{"d_mlp": 1024, "activation": "swiglu", "qk_norm": false, "attn_scale": 0.0884, "init_std_down": 0.0, "lr_mult_o": 0.613, "grad_clip": 2.0, "warmup_steps": 200}
Each number is 500 + 40 x the weight over its row's rms, rounded and kept within 0 to 999. Layers, rows and columns count from 0. Numbers have three digits each. The size before them is the row's rms in percent of the matrix's.

# o: layer 9 attention output (transposed), 384x384, rms 0.0615, rows 28-80, columns 128-255
# v: layer 9 attention value, 384x384, rms 0.113, rows 29-80, columns 128-255
o28 102:527441509549522477543533507482462511475471465437515503466483516512489519480520503421485486539559466481455540550557504462448550446530548571502471485512485534524569483539553485504485451585524477469461506491557496536501476461558523439478459507489568455451450498548506480514511535535465545507477461444471539476470446489577447535540528532505490444437522474523504394609537491501566475544517
v29 106:541472509593491508517496492538484432471565445537374500465505524486536501484529559496518533536523438550475461487510460524507517499608518518555506495488536586474547416494436490518471432474528528477456497463511455480451519535560506471458453464475454492446549465518504513485501499518492485548456516485487560492414542495488494533507525479443524577546537541498510492477499437522523507445477
o29 103:464483497436473452497472488505487446536509584466492479489483526452544560542518612504477523522449471516507422528446513553544497493447469547516516560463563519536500520502508498478477500489472497503531541546450534486604435468481409476474472598479557528490444458458465509516517442490596441516518522461508451465547509496467447536512476550472432477534517530497519562490451512520471559506473
v30 104:533483553537441504441575596545557426487505505512511521515516466519565504506519490494520551490477460489433489491535546455504501464475476538504520570415473526495526543507553417507498483530514472435476456485469553509514447543520548478494517489572560499370544518429530463513451536541519517465551480559498602483501484476507440445525557495492535510484481466495525531554488509518498451501392
o30 101:531540448421450544566474488515540535495549519526487504501431530480517494514535515547428556515485513470483544465504476542449520504481472471489475490487514441499572488467441486459539491520520515479473474527464493579537580526517507559586348489524574497501447411594389431542477513539453547384506459503538489520519518511504501549485502521512504546514499503505511487468498476505507548475543
v31 110:497451484508534446519377539462601431453528551465535459451495429441491487516558532504485503448552529452505487505510537461528473506473538487446496426514459511496523433533508508446533535473510503526442500503522521526492486566544457528535511536445459587439548523497488527532493537529535553525502557501434539554469479397531498559437623598541542528510472482511496454523504482497471490518527
o31 106:418505521519482546556343453549547494510546505471573516515508542496492552424560389564535552509462504538540523559552495549508556521463469506531506495527536458490479514506484537526436490476568503456502557465499498402453516490509552495445548485551467520529510469483544498483538451456529534468478551477490461454543487485507529486444560566534508506552454557410571524479536521554515519492433
v32 106:507516535516565514474533509521515510480537455507450469541516445545475565480466499545460435514489514456484478487467525479452513551509470503521424544401455515551487559477437463462507432503466498468496567457538506521480574525451510517537475531481448572521548550450535468499489449547561490501451541475530474497545519462474587451545451513504493499569524545514488472568481547452478475546541
o32 107:503531452462493487546467471454458514432422455579566490472552487399433494551466504503440497527521477520538508495522536458606533579469522450493556475550527477515480590541542542524473510497545473489490479485476529484523493423520522465476515500507462524552519434453454449485495459479480514484499474477464498516509476527493486484432536418477483561508437438496557519482482453538470492508554
v33 107:512550474462485501503473526472508448527548483537439530515528551516531518542496474433501507458503496508495530435505574455508501529529522504552490500473472455520495505535539472515530574483483467502468522486514500541569478584530489530487509518545490450497442491449526526457509482525581517432479384562475523425523544446468455495518492517557541512544564438486522506519497492488484515514562
o33 103:526512515514459478500447481494526533550496504560488556502526496473546467495491573599412551478504457402491425529522481456516459481495525374543502488536567506471476580535473523526497421487486509573467523510531510472503458501538503534472505516511495502551469429518521509492455462448543536497479572442472542508530456619459522504494433486484492395499494465515515478523447550475553494509515
v34 105:458420607538446449479469483551433499432563464518519535414446504468508534569472532526525502534498407508503540544459475525526471524575416492468511503585482455466462554497507523515538521557495535464494508461491482491498457498452604474465478610578475459473567543479516583505434483502510532554511505498532429434524551548527468454478476515536522555552541477517521442559504479499480511446537
o34 103:439565435523520585484461525508517498528513538492563485559513511502533509492415527554549571416512463466543461453552468580449439490549491481481442507520502526545507522496526549477409495406464465479436478426512461514458472513502510506460514465500572440524578515402468508547490528454430539464432538502454487519521532507499456536456517502502460531431550517509464544556527478439422385508528
v35 105:498542410533421626512467478578532469545537443503444551564479498535442495553483479575500546534512512505453550485443468489521452511495469496444511496526518487447458497527508550573556488384558457500468579516508531526514477542381530488600533520505582518422482568553501549454440466499543530498584510529550456502482501517528495552571415491459517459516488508528469501471546456465445469514483
o35 102:498519452519472507519489522503489534473527574509492455525474540548472457501477425349514455504459447450470434498461459535506525494437509447522511499540485475506469525471421563493491506488450518464491481439434494430568581516505477547536604521577511477445541486540503449552478534483410577539498486511505436480510527523531498490497513437501503524469525483552492467485463489518516531534507
v36 103:507516522456487490499481436546569452498478515582534441458551517500521467533569460450497472454513448480498422520499467505531508401510492540446481489553504534520409470522459485511487515433499468503535494505567546473554626465471464515521415491501510418516501477528524498406573487452525466486536492560457432442498443545510477500457499517469519499555450476506499483458489481477512478530495
o36 102:502592450600519484518435442484479500495492482499520530513460556506479457530551531459502458497521431538450506590409491434466501541485509480480445428465474523506515530516489487459486496424504519511499518497468548518450489476511475522540401467516430533493508441484499491555490532622554502538453498537470485508465547528422523483451527492510488456494557475464529547588511489482511547563525
v37 112:533508487536480528485532532543534457475468498444530484510497542478511497442494482453561464532471484551513559592519443510528483539482484480534574484532553509459517505533475403437528458507455506513451577520508479508470472522552499468550496544407520476439547467496454519470573530503485482441516508466482476489569582502489537571446478450518445505506496535421492434478477433545486495530583
o37 107:461525512409480527551494555541422502519519517511553465481458526577518536563470524489556513366530536431530523494445491489475460478506498508499540542438549464487475572499475480525506462506408460562518443476540594472478566514497479501509547535481474543569547432482484415449429494476515475531501467507491459433518477403598535544483501450465547502517521483512512500549547494507473490570477
v38 104:484538554522490505515584496513495539545527506542448502458512517501476497504543578508447555435553546539463587505540569439478489568483469488487508545531514540558523548507557424529562474534481519492494544527482559456538518493561468452503511558528534513477493515512515491539438474477374467550541494480502525497482525426535491443494512541469476539566477472473497425540497499523512559479509
o38 102:540471479534487451480453489462488524539461578502434498472519541514466403471561495490550432526523484520472505533561477512479535452513506436541546393438547526514484542535492561450508521499453536461433473540502527476421570529409523488512498531533543553548467461486409556460524499504446471516584448537396511594465546474517475485585504536483528531536441487445493474474534547450499508464467
v39 108:544476445512573475502472580515545562528420537544523494547461538454491504473475452497432487511430466541448523427467499536515467558565449578494516474537466535503457513536554499607514522505473472455420580479557533490538511465523516525519449470482536493490477482513518455428547473462519544511524487453481506527492433510426403507578526479511502493521521493486498580559450549553449495468459
o39 109:539515506544476512497563544544506479543452491497430526499481504564459447431569500611490492487600510484481595507460517479443481450479480529511456500521494434533552488496485455483473456447459597489498518510493455542444440538485530375475447428492543469460491451528514544501517472565502594487475561533551493496485514476521578480490469472492468465545517497557486455541547496418468494500474
v40 101:493507423500520489507500523497448525522464499525427480516542480491526502440442457532481477443451489443461532443485453523510442475489537597474582554501565474551513473474539427511569490548469517511533522528474472500517517569515491557500478509492553496537482433499500522447481441503614510528497482516472551431470454578570467487569460554483437521494487541521539412544550427449457506483492
o40 100:430517521550498518547571441517478525540497551455510518495508566508482486520504547514497471471480532522485486473474516587483536481464454532475510602524529509454464467500564547511456449584580516485550493517454451528517496487528494480532499507493514439506548531429534476527506481487522434480532503497508504500431562526493460493422520467514442450503498556499531476575490494476500578577487
v41 109:526432405543418534524580528516547481461512615481470583474532514540503592470539450464447510500504491477490547465509466495513477564518527484544469500468500467489462547419444551405469496505410435525495478452487488473527518483513470511480505453542544497523489485505426546433432532477425507501518518521507477614525483488450503516528517520488508522493540482454519516451490510482487517468550
o41 106:576442558530506485444525498475518521450498598559587470569495488477510415537486486563494466555531541479412380555479521565454485512490482594495466500568518512454513505506532395486430522510509465519409486490467490518537481507477569497510488531519483496510474402465493443524532511490450482476525514491546548410497540502455508460519501550513540534525492501485523443508534519456509534521529
v42 109:486449519464523523446555568473475536481557444463485520601447513463493498537481536490522464486525449544515500427479397510431484526503496488441550506526476473504529487381450531526463451541508511476477512521472567477466513497442518511529476551494587547517496517501488517476536614468487545526496500491480538554567528502524499523476461550483462470489515473462508508525491531515521476470489
o42 108:488438534508506481509512516527482522476475515561400569413481502511454537444471553409513500543527534553567484542509587518495475507530504566506552499519470492534483536451505512543433476401530535473479504525476451574524500524497536516526508551536521486333532548492427525474488517479464484501475482526496502519514504553451527533526482531450528503484533509445512500500442459561486515534483
v43 106:515488584482505520486510507531591499524541501478447490504444518488504494519496458462546533528576498539502479512485523492495482496515536502464496465512511413451434474559539477545530435520574492521455506533558472521453516487466493495530524457446496526554512499475552478480544541499579526548523574491458627528426512493471508514469474484498489551513400474498459442487456512501467516553532
o43 101:478444502537507481567538452479400489506481497444464494515516498419572498485521512510476447516535488521570540477575539429539496458570485549473427398548468504462542536531528495505531453552538435505479523501510524559512563524539521485443532524536493540527465491441501442553483467527551492530547459476523549479508483484415503551494489467495512495503470470429431520546504408589500451573454
v44 108:455475475591511553557497461464457501547514488546494569496524508506532500564510496491505470519471489495472550468455546438493552535512468525418550577521490549443497549542442512505406486488567542444477533481538466508494467571539472530481492508485529443441502491448462516497499570473523514591485486511445470516515484528566527527482535510554501492504421516477534625543485477471499540484476
o44 103:505486560567459468545535497435511487505497510558506543487503479485470550525540474422569476408450473516446427442465501450519520504520508510498503484499488468513505439515481503547464522508486446450526579592573498557516498485532576435545502449489549516561511524558485546504503490509503524528568512557510487496478469506494539502421558528579555455451518488473569436455498530397482419449499
v45 102:542447460463501484484456509444497481509545441477514438497497506567529504532458481431427469525475469504551492505457520452558470502443504491491549574428524485444531490530518478517426547574443529533530478492450513487463421558534567496523490473528556466499520457525434457499499541541517450591497576507519514480525537550467451497531485491484482526493491525523465491438534602457516438536510
o45 100:430539473491522460511498531463512537501521492553584543536477486436466467517536497532566503477417517497503448571506540441565548447537536436474552584483493468488558518447467502542507543526444577455484496482458374498529430587523494501498581493444491485532467484526456477460469501468552530502474532487495496535465514405552520521557528499535537623468485527493500495537485461465511525526460
v46 107:538512489479514564470498360447560416476498501504405510469471432535495450473597522514548446489507498458442477492530442512512465560419507528423497557497464462502535532437534549504524472520468515375507496473497472458551512516459553425521502496492514487564550558506501528426488546524502520503453477531497574518485449497488569500457516576544523503416508476446538596444466447512499493541484
o46 104:465551483475495454458454467533446476438466458454525463563461494497453436609495479548505585574475555507521530502480466510523482539575586528528515427471513443477520449534520441469473479440483449456535457517537523495585527478416479515503560573480491485481551503429564473575538466538492551443486454502492503488502512464517468517532514522424476462468617523486519462498477495496481512477497
v47 106:495477549387488533494508519427498458488546558489592504563549530527468494491561521547499564464506522560470480538472536528486408505518476477476451460526440444493552571536535529588474445519463470510515502534438462463505466487540562468554465525511466504573470529447492507584514513581422536475520508508478452563466474460514464478524526385517467501502492506494523455512493546432507586460504
o47 102:392446602582518455520478497493519525518518477537537587519548429598463536484497490484457511471520478473509553523521492504474461528409365484525477405548488424537527506523536456505563517481472476494472480429518482483464416481524458491471538558488478526433503463506526528504461558482493514542448465507471500493540444505476457499586502514538470509439483477486473513469485512496505475524536
v48 104:492532577518467469481532501462567498519480456519513425477494497465534421472494545482468471542502495520451496477466472455507470486514513584466393530468471548438511476442483493442528541520461458538457482555501507545514525493538451431533534487536496575476519465551516535456419488553582589450510530468451514511524481443539495550462481521498542428488519497559590513483470500521507542502479
o48 103:478603524538529496489475500573513534419493580495519539497530523518484524543485539537466550552450484522502429462512555501454505428504472578544606513436596468503476528526461552475535540469467475508501588575485468522502544510467478480443485474438532522530466404498539478520470501495475461568529501490514543513477473494505530501525515513565473419549463469412477516487508424540537521540487
v49 109:564539556529486506524532583466499430487562508505504462459445481592518442501489525502521561449496460431482627505518563569451514469453519467503493552623510499506524491533581524487496451553504513534469533466500483477554490444533490490498478469436540519489489512533536426538538565398497532490478522506464521528490454479444501465479512477456510495508444522526529534515573502488514438534461
o49 106:500421425573517471389484491430431490446520488447423535527503496487491461570472479525500501467491578572489504538526352483517517547473365520480544431501530502501509531487557532506477521490491456498448509452532506488552491442510465505486498541430446477508477489571516498455428493494476619441531502509525470489504465523586497491461503437542503526497483499485478500453461522517519462485538
v50 104:486463448493519590520512491420427466579438496503521465501517505510533521538462519508491521443480494503430485517490544484555567560495490510471483545508526565515457509494480518513508516530512483610489489580462479540459506489467518553555508522492436537541473543538446455519482463551492470516496504499481610516549493414487494466491481601382408495540534397445467568491428516537553552487554
o50 102:482453494518522515498503537481473469482575471650487553484499511501506443503530501522435473520533517493559493526463511544477468518559503572565502533506480515494511499521421485486485509499503513549526524512557531444558528496558514472497496502524415489461490479448463545492503507447495481464509558524556485500488494577527500528498473542513502523475574491443463417487443460473483544513501
v51 102:504468450505483549521412514496438489508503501491489528502514460436497504504471566446589502485518472532505530459450557523474525442462502510492552525507596442418490453500471498499452519530479459490453496452493502503517482431455479485536441457545471514499486622455470461576480497522510497488452559457440494531516477449508533541492532455505433561515523526471461494415464438481538414433477
o51 100:531491514549519517481517432498532525469517460546484522526447542530457456416515524477515452511502469494534411450543552553495457502504407586546449487558553466506532544458510492486543482452554470475528458513466502536569570554468479417494543481466496517547533520557459498505535517508556449477494499473464480490546511412564509500510502531455487511501472492456477493536587505536524442500435
v52 107:538402500507525506444471479497412450515556491462510481462559471479459524511542512467533507479523517418572483606506491520529523447519508533471505484493501516489436548531563521416509526499482457504486466528453485544543508495542573513503528572501502525497578508555518476470510495442513421529443491570445483493518487458430517489521485487501501459471509492465463458459456554550466532415467
o52 102:498452464477447503513492490550439485508442493489539460517483501464470481447460537488502474421478500516545517480430486480500473367456495476480430523559519498455497479509479561478477556474471552439529531431532535463543503425466475493555530497500450455455464508451485485476490489552499475542444482459506525451535488476487481483512466497445542482528438458419508453480464473443486477495478
v53 103:475495523497556484511483531549484484489504476464505529569541534470525587496458501605560507476491492419439433516492572557481519528508453505461524499567472508542489462523523481479564490450551488503515570523516474542438528571541514499393501500497496490437518481456459429513603562590548502409450510520500520580546503608474522462497564490462480433510530465505489480541478505538493548483585
o53 104:503537539503522511524517476470454482460536520539521517522491427503486532458487497452497546540560508500525454448516559403444587464576519447498453516498478482511535415521464493438447516527472471508524439516581423415505536516522473532528467470468476516498460520553479535480514556442427513453513510488545454443491513502512413473528498488441408564442506525503537501467480540531421466557454
v54 110:522459471519498473533453463465473490502600509466449600481567430450496551480510495552412441543476500486535494450477454425440517487473472521495516460507501494519446518510463490533517489548491449572483512526583512550482489553523469501521557438516521534542476533522452438541435457568466478372482438494563561468515554454520515485457522491482466467486559482505531388518427470484473443543531
o54 106:469472494445499552465546549573477451489508503510520521558482489517477489426592566515512517510467553500484486514503544566517467501450495482529551496490453483541486467428476502544496525515515478494565450491582566504508462508499486511589512479465523494487519447449496486483468485577439451497542528555521465457503494461415488446542503498530487503533532474469525475537425543492498513435449
v55 105:447442446453481417429494498440480504513544524565514506500531445472529549492530464470587471536513489587452490490556413430499449523523514521558514518492525493506465547491469474526531517539483464484512509493497585538479494470494549524524441533471434330460521484535476473590458527491447447467429468527487565497546562585486492499495571466505507418495479465422527484535438474518484514461522
o55 101:583467463497496469485492476507483538447489478558499471492482490583490577393498463519549498491492496479522500512468545455518515542453458500470521525513488541502544486567578541521547461523458529563504513426507475575497465529530472614541518506461553551479587530477476541543456530572509412569521543475551460466465487566540491507481476478536491458575527489538450506484468545451527495509490
v56 103:521509475509428538500457421521470519544534534508465414480522508537520509460418510441435511468553512558507597519500519553598490444533558485456568501447468533471525526548417516467558515514480478444478552518449557510419504449500545450510545493550502545506448552559565480480518534565542529516496492485493602445494533416536523468558556478521485503438477517548520528544428544510521525442480
o56 101:503575540467541517564451558488463434439499487448455528485525529471624473443531474603485554551525502477480417440501447508460453532500547497478491501510527442518504426519516518498499467508428576404495532462530522429474483505471481511604531527462576494514549543443486538544506463511508435474591555515405513515552519555477519467534522516483534515496443493404498486441527463485498470542476
v57 110:465550525427484501449429499567521505477517540566438509511467514517492515529535493565486582533481460526546497499427658522503483454494490551445591451453516499459505507561507455532441521467538492530583524474515492447478460500423505490443516502528541506454511572570476486461518497552478502493576509522441474524417472453499479495519523527483546509428472530470544479532476449489450494573452
o57 106:520400492511490501540506473484485494531478554498556524514481528503519489463514603522596494518504469525525456408514518452502482513465510403448505495509470453481513469449484448501512493539486530514554475617512533542456597447511519492473492478516547553546489529530496503510468502520516487512470506413422550434493529549523471549454468543518489493546481526517485543549475498572435498480437
v58 107:518540523471462499485526547468519459530510537460477568457543530441513528508532501465469489544485481579533581530494523554572597472532455497549549494514503519470552476569492503529530474574489507502500388545522524460500561517564585525503499394530459492519543503510478542435520479499470525511451580484585524495489448467561461536479456528492472564549478527499498421482530508519475501467495
o58 105:504515494461598484529455500493459556525492557454512486527416510474512477546403519504523553442600443429471486513429528504540558497514477517601501505457518496530445444530487491542493441495474474502508469499456478548427455529524501525558454448535489481471434487499514442465467522450519462562529532519471514540488464507519514481491511486530508520522579544477523484486520503439462529535558
v59 103:521521543544467515485454517536464513478494520600509565478428478537520593576497454440477458446560519523471473489485487555482480492444511521507410534464597498524504511491507436529466516468516491389498495515513502439535563489537481535548510438432511503480510501522473516499517534490437482499528569503514547479510574539494508502521500460545566472544541411569537414510449450511544515569470
o59 104:505517486473547468521482498488513493496496534458395489492520505500492530436528509534497445500419499486480517549500496504567517536500518445518469433475517476478556476475503537532515555446479483502492449477529515476457513510535474459504550492484461477552437438488482495476599494550483585472463489450478494516497503459483566496487471573509469472541443509518486504434521477488493517512551
v60 108:487544560473425515484510496445492556574472486515430527500520508506523504494567488519471535513457450520530495483496534479551531568486509528494495484480457433489436492513446542507486536542439507422440545484445442446541538474544495519467502490582521513463520555493545554542516477511451543493514455420467469571530481457498510530572476518559484561538533543548453599570534458499365507521487
o60 105:531560531525500461535542575559454447502535519633460525497517478463471478568525472476487523480520492488505489534492584467460456530532546524489476493527483500511503474521500470490506480472429494458488507504492529479559443529469534516488505490492550540612574559506552493491543485544510550508516450478508483459588500498521570476488494461488579438565525473512467475510508446499494495472441
v61 107:576491516388544473548525410526507504409506563498501397533495504507485532510515489467535539508478519522548539509473465512514511494449476483460557530503540547471500553492464489576497473494471535525532526554465496577585539490544475533524482501500489455444481513438457598578520502530447534484524495499534510528540499436544550474488461481495492531555496447478485510517480449497524439521513
o61 105:491482508478565474513485467517485532518501495530492493534446490468391502512389518512462474542478450449425509509439544558485483508559495468542527512507505447463468456502478559521497489480528529439453458535491495448501455604487531461480464571502517490474613515591589454482382480448498482513555523503549460525494491556535480414509557484498473467495440419496476520474479515527497501501518
v62 105:495537549476525573490480562482462461505478459524535441539526477531516516553448471526498483479488489486503452574448529498468469584492487545550445517513485489462552456493533495469591532473529500525507495510452584461505506519536500518586520384505481610472435500502475467538574496519504554479531577527469507479473502472538540412478470526524536410465477505409496486494502492524552485401469
o62 104:487548537556524544457562483489472543498480485477428501540551514498478461469472430484566554521551496499517529526478494510500560519488405497516533497568615442559458523519437547541501530553416535499559468474476486477467468480502550539494535504438621549501448518477492475467494428510497526541477453516487538454499481556457452501498504521520444500488513517516465445488504455505471517551471
v63 102:493465469526535464479492462461490466511554479487536417502571484457467480501544518533610446536528514474485494514499476544500489482576564547519578487531515434505482431512530511451570440480384548547461500443479490493573522470534538501430472526510439482512523537538491529492523518569481446566542353498484550532481524468519478547409517538471513467501529486521552467472488484448459493490510
o63 101:507530529453478474497499464510525506529527488487567501486470432504523475518481526511543476501463495461512492433486481434519595496460494488484403515516487456486549495461492512506426447457500462467489494499513505546502550464517558540570532528446405477480535519489504609476458544484485505535492545489500498455480486502524388501542469549482483451543528520553585448438513465481452513498502
v64 110:518530526551583568538506467510458505476607539486510513465478507568517559537475510488550491556484479482553499547553524531548514548527539498466497487411415479427522451490502464519467503464471484536466503499588596474501514511530478523475514546529543461525475527367520463549507512504529499473518436475515484483443527465482480517529414474468465459558516546470455543384506531490498521550530
o64 106:503442493552517499461437457539460487501489511555487545473507415439488517411483527513491490556479480448510518499502474419479456508515486480446475528432506631514494492496468457509544490420519531401500519585515474522463533502465510508486502518537498506529491492418489469482602497533509439513431589531440482549485524571528541466505503542541555436446534441535453465510496575548451478514461
v65 104:489478457559532429471453521507437561619487456490443516532463567491466455481462512494481488476493472470458496569487428496478503516497499526500532532513476514545560569455481489486507458546526512430485484471504551492572451546526453472488442526441422525547505595503503483471521528533534549518485516510538508459452515489573486487556570547462457402541534590481484477507456489486543457449476
o65 104:478530491432472506480435550500449513580489508487495477511527422574480511567561503453479448506474480581546475417530521537511507515504507524461562439536469601469501521494552491477423583462534507498504483520532495425470605478487471474466429491543421484454545472516504533423544475476511489462480510475569481528526514497557445481501501509528519422509548465619515529543547462489546478516487
v66 103:445499464526471488550524473430479545504486505568451571582408434490539516532522543467497509453519499428436458500555461478538473510452463487462500433502542527497515432548493462544528464458561456518503508495547424474491408487521554570520444444576568433473480504547479526487542444497420473533523557527491478520501462509522522494474480598527535454490463580452432532546560516507472521580501
o66 102:528502432517538516565522498397524434556564526405487518527488475500446502536504540521447553496559464504544537522488475565488539502431610549434414484529438558540450494495413529486473567521505533508463493488492515495473509465544509504487513532431506483522473517487509584437488517505461408629473496537547469526542513472495544502551435505500575523508487528464562451606473532512487469465510
v67 111:567466506439556520503516462499448558530490479515416404428479471466478452550500473476457522477501576528549479580509597496503505513496535504490525519572517545542506457493494488556486465442491512525441544484490469523494471540548417495557554543537522555510539494513522487480437553470468507563491498528550456512543532440524508518426541476536482466495487441543469424474482503485585505395509
o67 108:503510444438539465461513513453486526477524511442466496553566489407404547520487466478526443491521516504509539508468529577483515528499448504509552549519533459500507528562479484520484482514459533534534472397503484407474448479440562536573493460504530547547501504531487557529549545516570501513493526496514554595468487495490418527634533503487466555611481438529448486482494540525489547566492
v68 108:524511501513458486513449508467486555455498514489423438433527499502532519502461491589616542491491547444532540468475580545535478505519465528536491479501483475512504568467505424449443445482497522401507424502505526473529504505529480426566526491535558505525469481543477499501496479512535448490529445436493499446566490460507445463469459516517535500490450506438468487492537425538478502473520
o68 105:451509452479472503469556467478517608598516497534474492503510503497390528511581474519537597489509486512559554472480494465482515455484538484528456390502557525449440452477481516500488482455587543547447500444593491532456494502487477476465569509499496527489509448500506504535554493494559492498539574436532550489538453504473498489480470454450394480529588503529529490481504490513471474498466
v69 110:516474499488512493482549423519430481533506495492537463477455566569533496553526498431500455471524432461577474431464434519524518559504515472504499514476516447487426562522489470488569449523507543470524517490451477472507552520513485503479504450498467453486497540526507518434490493478517558523462435525540514549523477447462497513478463517485480514543474575541503557413457485468551518530470
o69 105:556437532601485514450540537435458509492458489507517510466516554509635485572505501468473543531478475458558507534526548554490451473511493439479475520512471486492503510480423436496547548481518505465506538421548449536521506466471503412445506502502465530533556450501475529472441481552446557474526524480460474476491510518535569532485486464514477478522483486525568582434480546594517524522453
v70 107:527482544435557510472482537484510421539445488545501546426481506537515480489424561512538516524449502508500495542480521437554449503474519554386488595443532513478410518531472472502526496491485537462508524456533490459514487486543469544448506465469537540441541520506519431434476504513476497489488472489503468514545451494522474501569377421456484551518529457474539472530573519560486450545522
o70 104:502490511442585519452514482503485563467474525506492437582500534543495503460490480529478404493513483499512478487510454518473600397519496453520498438471469458502468452496520461520531571504524436535520465547525537436531447501522537549496476524547520530472498480440492484523456507480480576526449490505474517489430532471505451478498446517440488491488474457493506507543476492509466550479468
v71 104:516452490525544530478460470489462534483528479548436486488551469421516536487515404471512549509447472473525537507484587526565446537452514519433431476540532535486499504486478524488537499431527503507521494509557499558522498479573512473434473451422517474453513423526540421469432503491556405506508471515487521542490582488485502489514528427511543518489541491581498464539500528495429586446436
o71 102:544472524528549491578578534526472496486510547522564474532480469466524490560492527487539515530436488534495480485551526443530528468540501502466435490482578529453509446556515391492425556443400506553468544445507519515546404518545533554544457549488459531462430513613499511540503543463549474480488526477527508483477556530468536510447506509483495496551515521554541487510487464540454519471513
v72 107:506516485470431407542493488573524457417469528487553517526574560531484485479473495506504478502565467510536599502387418467557485491531473479573482501553530521462557540568445524495472478504392467447485504459534458551543479498582510509508475510541523448455509578505448489515513528424534482541508510482535537492479473461440499473482511456486488519518409471459450527460493512492573422532524
o72 105:482470492630429437515516479480561498512485503503520524446535571529579436532537508522568499461541428493503517423574488480505512473531576418507564555488513565552506423493491539508465476538478454526511530485468483528568494447481573493417486499487495479572449461453470488510484535539521466459504445516517473521524467576522495475570480458493534468493516463550501526487559568519465466510482
v73 110:471478434502469462528559537494491504454488554513501507478492534516488509472519514492463480530528502507463467525515451496503580548517527502539472472455490408509540519479559487580486501472558580432541447443517494521530494500499558497536482531529506463564505484528556525486453496449566487463524473530467459586565490532502478483479512452476512557536564520464456472463508542515536508437493
o73 103:518539471499509513547561502532509454446508457552591444537487460511418473485525452531453577407437455521515536549481517504483579528500474543575487548526483490518496487450570491493524487483539493543481469471466562498572478495548514474465465524516505488522462513478496545463456527478566568480566471467460489533565522487498504568506514476496475455529549555531495543441540491540508496512532
v74 104:469534536440502509488512535491509523487526473423484557430515484520522509526485499474474513477517465524545476504509512513462525532601519519527465491560468491517574546555546489532456532556444519534518481513537498409510521493474433439545571497500462454519450516484514493528514505484585456570428459589490496537498490516492474497507462539480459469513486542494480480441516509505464513517557
o74 103:472515446484496488509525497568594604516508452469511519382478494460539514499485471441565499472541520500500512480544491553554454436447471547492553544518489509473464553488478510487485480490542513579468506514505501466486487502523516503513383494537491543504485560468477547498433532455530459508387515506478421507586479437520430549534467504589550492558564568454497523465443438492478465494431
v75 102:502580451487502485519534461534498457561575440548556571549461406485547483463502466492532457475465501452478563505549519492500561503451522526458515528519521605514469496486492392568497488508496622570556510455486568538466484460544547482600458543516569432505519534510512491519508423453552504473528533518580498499521446495520438456500510499504520556546428461507493490491509408495518475479422
o75 102:501531463520477449506534533563527479495539545456478463532526481559445474520529497549426462492467515492436446466459505442537473536510529428448513521457548509515508505546479574444509524477530490591544474437568555494538580451494493488413381466416472519486479504527507469551419542506511534483541581523519532477429517508497459481491481560454531557447448527434502488609475502516466502505510
v76 105:528551460498523512498431391492466474495481504491522493442498479494487566563453445505563464475461501582536464587495481439533493543488546514511467469499481427480456497562509538458538526483452487575526525553513564486510515494486475436523453420492549444535518510588492428456489536497469431514516510484543534503461530474478547500506540488548488490474503506543468520466433520507515517525527
o76 102:503471535581522472486563466503522513517492504538515503524547517494492505443508568474495515510487459413408470467496493498479449488462594481528503504490405464484536452543461520592460454470424521494541543533512461492457450480605491535546548516515450512507554508545434411463512487564456389519519490519518472462451512456516447489470501482478530483429415469469519489512430483592547580542477
v77 106:490450502482495526515546526519418505473451523494509509482573488542475492483568516529564456473529565463545477517461556468449506519490467466448488509502531499464499486557578451508543487454464485475443458564515516445559485536493549613469520476520498449533542472579506469479465494533558542568541521480511437491511519485521495496461580522475564468476461469545551559504569503496435474448515
o77 101:459457508519484519447504520422589453440543493505514464450554501479446526474460500523505534521530500506439524512451541506491540494515519513527450507492485569489460464573504474462413546542472541451482472548481505532452444485503538486483391489508485506582545421480488533456488487544430502501485454531511446444495479513539517488466487445506544506551462486486536498541508456553485517479436
v78 109:517536537436482506478516505472557499473505509519507509465479464484422476458420519505514439447446498495420525516503484508567457441514544496521501467456455482541456467471486435491545505466515506529462495508478492508484538533505573414555579549440497443538486456462612498538500501492435515590573542522536457574529457511515484507509519500578508475486514538491478523545534537521525461514507
o78 104:470486510510513536485432595450499485517544516519518499476514440489479428476500504539458481466461605495446500516491496482405496506490470455557572484489480470499507508505562478488482425517474530583560497495509477483517566474529527564408443538487496508528409554430486611457466483413483463499503507483483442530473486492515482545528497591437492531488453469433436428457508590517504544508403
v79 107:499483509536474456614393479412524521506535429455418500492513583491488493484514533504490485432519513596524466527588463512456511474451474501516468560491496374470478509478530442441496496486561478489563453532432504470507459497565508480519467463453526456530499503571488484487555478481450496492493461516612530456460466510500485483519511497500555504444519444526517549535509521443439495482506
o79 107:454520498556490438485474477514501549472574518473391474540503442565509394473494552453494519574441552473513569483466497514477562456516531470477469489551466494453547542510579481534583420500522512523547487527506520486481499454454523466511378487426561497467510463476469565476490450503555503443520550496516512500604537490570580441443436487538528481483477508484483538527531478516535517454558
v80 108:546511548437438459541550519524469577498436515550481526491469538497472464494514502471559572460505531569569507497523473570506512556530554510568507513515520467529432490501473509500440496589440579482453450437590448490526460548482492443509536521505524591416492483523467492520439492506513510526480560572501469510589497473526529492558525535522520460440526548489465488576409460511510492513456
o80 104:532514503443437567548504463442543529551520584539484500550545546506445489511463578465468487509478466510545512548560508424448428501472477525515543430478518462510568530588505555466539474617564567460501431492481518413517480516507544512490429525557498524577533503452453481557504481508543520466453492507513477391449506492518510465509526525556495526554500521604490502548518566515505503474518